config = dict(
    num_hidden_layers=12,
    hidden_size=256,
    num_attention_heads=4,
    num_key_value_heads=4,
    head_dim=64,
    intermediate_size=1024,
    vocab_size=2048,
    hidden_act='gelu',
    norm='layernorm',
    norm_place='pre',
    norm_eps=1e-06,
    positions='alibi',
    qk_norm=False,
    attn_scale=0.125,
    bias='all',
    tie_word_embeddings=True,
    parallel_block=False,
    init='normal',
    init_std_qkv=0.0212,
    init_std_o=0.00433,
    init_std_up=0.0212,
    init_std_down=0.00433,
    optimizer='soap_variant',
    learning_rate=0.00706,
    lr_mult_up=0.903,
    beta1=0.95,
    beta2=0.99,
    lr_head=0.0126,
    max_grad_norm=1.0,
    warmup_steps=200,
    schedule='wsd',
    decay_fraction=0.76,
    decay_shape='linear',
    final_lr_fraction=0.0,
    batch_tokens=262144,
    max_seq_len=2048,
    doc_mask=True,
    train_tokens=605000000,
    max_steps=2308,
    dataset='wikipedia_en',
)
Each number is 128 + 24 x the weight over its row's rms, rounded and kept within 0 to 255. Layers, rows and columns count from 0. The size above them is the row's rms in percent of the matrix's.

# layer 2 MLP up, 1024x256, rms 0.12, rows 224-234, columns 192-255
size [ 95 100 100  96 106  99 101  92  98 104 101]
[[121 128  86 103 175 108 152 113 130  82 119 104 139 146 141 158 100 181 116 114 124 143  79 151  75 116 118 131 130  97 116 134  66 120 120 128 155 102 148 125 117 130 113 146 156 144 119 126 147 105 131 129 133 133 142  94 136 146 102 123 126  98 140 108]
 [111 167 154 169 147 114 116 114 135 123 114 157  74 108 125 101 144 149 130 105 139 104 129 117 120 128 134 142 141 177 132 145 118 161 136 156 114 128 106  78 133 141 127 144 113 121 143  97 130 180 112 174 108 116 140 102 123  81 106  95  72 134 140 148]
 [108 100 106 139 108 108 113 133 156 126 109 151 139 117 131 101 132 142  94 128 118 136 112 141 131 107 106 159 105 116 117  99 116 137 135 122 122 109 163 138 138 147  81 120  88  90 142 118 130 119 156 104 125 139 143 116 163 132 106 135 130 137  96 165]
 [104 134 131 170 101  95 147 126 135 117 120 120 169 143 136 114  70  86 174 127 143 134 137 136 108 106 154 167 151 168 136  85 182 124 124 142 123 144 103 155 111 138 123 156 113 138 104 103 118  82 194 101 138 142 126 153 150 107 109 119 134 119 113 121]
 [166 163 169 131 119  93 105 142 127 150 120 126  93  61 144 129 106 104 134 126 170 166 125 102 130 163  93 137 117 105 131 131 119 114 123 128 145 131 147  90 119 107 133 155 130 131 160  97 114 157 176 121 150 109 132 129 114 102 134 109 135 142 129 113]
 [ 69 115 117 150  92 154 135 171  81 129 111 103 142 127 152 159  82  90 153 114 168 109 123 121  95 149  99 160 137 113 128 111 141 148 165 116 162 167 142 120 143 107  99 151 146 119  89 133  92 131 103 130 148 126 124 147 127 126 131 132  98 132 114 105]
 [139  93 121 118 118 108  43 144  88 154  77 112 157 125 124 117 156 101 118 169 159 156 122 163  79 127 131  81 133 169 144 105 119 121 150  98 127 177 118 116 163 155 160 187 139 120  90 141 156 119 155 126 128 102 148 137 141 109 123 131  93 127 134 149]
 [151 123 112 138 134  94 173 141 122 135  79  90 139  99 177 127 157 141 131 158 118 136  91 141  65 111 136 132 106 107 148 114 162 114 123 177 118 132 101 135  88 116 109 143 155 127  76 120 128 125 128 140 127 118 151 105 131 122  69 119 112 163 166 149]
 [142 132 148 123 151 160 109 131 137 158 104 151 109 157 125 109 132 118 132 162 139 129  94 128  94 134  99 163 135 120 123 115 118 124 151  97 125 133  94 115 143 128 135 114 169 125 127 120 146 142 127 105 114 103  98 100 144 142 111 110 116 137 129 165]
 [102 120  94  83 148 139 130 122 116 135 142 126 144  85 115 148 164 131 127 127 144  67 125  75 146 144 107 132 100 125 144  98 101 118 126 133  95 126 140 112 128 120 127 138 126 117 147 159 114 152 124 124 138 127 120 111 137  85 152  77 143 120 147 144]
 [156  75 172  91  99 131 139 130 125 130 169  81 139 171 139  84 141 115 151 109 139 103 107  93 100 141 124 111 127 140 192 126 143 104 114 129  96 131 120 150  92 132 113  95 125 183 134 139 122 144 122 120 105 136 159 144 147 156 129 163 174 170 132 127]]
# layer 2 MLP down (transposed), 1024x256, rms 0.124, rows 224-233, columns 192-255
size [ 95  92 102  92 102  95 102 100  95 113]
[[138  85 163 107  98 124  88 115 183 127  83 156 103 128 138 102 146  79 119 116 134  93 133 100 148 141 124 126 104 166 102 118 148 148 152 108 135 137 137 134 109 128 108  99  72 114 126  92 121 120 119 125 152 101 112 139 124 103 134 140 134 154 146 114]
 [145 151 102 112 148 103 156 128 163  80 137 110 108 176 134  95 167 150 106 139 162 152 178 162  73 146 130 116 126 108 101 141 136 122 124 134 133 142 114 134 142 164 108 122 121 138  92 130 126  85 112 154 114 136  96 138 117 100 156  84 100 102 106 139]
 [146 129 157  98 154 158 161 113 130 109 149  53 109 157 130 137 133 141 167 135 122 155 145 115 151 107 154  92 131 100 144 116 151 113 146 133 112 111 120 148 179 113 134 159 121 133  94 170  90 180 178 130 156 114 126 126 108 130 114 132 117 140 157 103]
 [104 136 132 100 161 144 100 131  98 134 115 136 110 131 134 165 145  90 112 140 123 175  87 134 144 139  93 120 142 144 128 128 110 125 112 103 116  88 140 102 133 147 142 114 112 126 154 138 139 152 108 124 139  95 113 111 107  97 128 180 144 127 147 100]
 [119 151 117 152 147 154 127 114 153 174  93 101 126 176 147 121 147 154 150 127 183 137 157 136 150 137 132 130 109 142 126 135 142 122 111 125  72 137 117 115 135 104 140 127 124 109 149 206 123 164 132 149 104 102 117  99 144 146 124 119 129 167 152 172]
 [130 133 147 108 114  75  95 112 135 159 149 156 142 123 138 137 145  89 126 138 149 107  92 134 100 105 166 125 138 132 131 150 173 122 104 152  88  87 105 146 102 157 183 131 125 140 129 130 154  97 146 160 118 128 117 134 136 164  80 111 138 133 103 141]
 [140 149 162 140 108 117 140 129 159  81 148 108  89 133 118 161  90  86 124 118 127 103 136 171 130 129 122  95  92 158 119 167 110 121 104 145 108 132 154  54 110 140  98 111 137 139 112 102 104 151 111 132 114 136 120  74 131 121 118 148 125 141 156 150]
 [125 157 133  91 120 131 150 180 101 135 146 127 172 104  94 138  97 162  95 101 105 127 169 152 123 117  99 144 138 131 102 111 154 152 133 115  71 130 118 144 159 141 167 151 139 130 143 164 104 101 138 111 128 145  83 144 104  97 131  95 124  80 121 157]
 [131  98  80 121 142 118 117 106 112 123 160 103 113 158 120 120 136 120 139  75 134 100 157 104 142 148 156 102 105 131 101  71 133 114 131 158 139  94 168 111 163 101 141 110  97 113  96 129 122 104 133 199  94 139 125 145 126  98 136 161 107 124 166  99]
 [159 119 126 107 109 142 107 127 126 166 152 123 123  88 142 115 107 161 122  94 160 150 123 122 131  90 126 138 136 154  91 153 103 160  90 185  91 151  92 137  91 125 128 129 164 144 141 134  65 158 143 182 147 129 131  83  88 169 170 123 107 130 134 124]]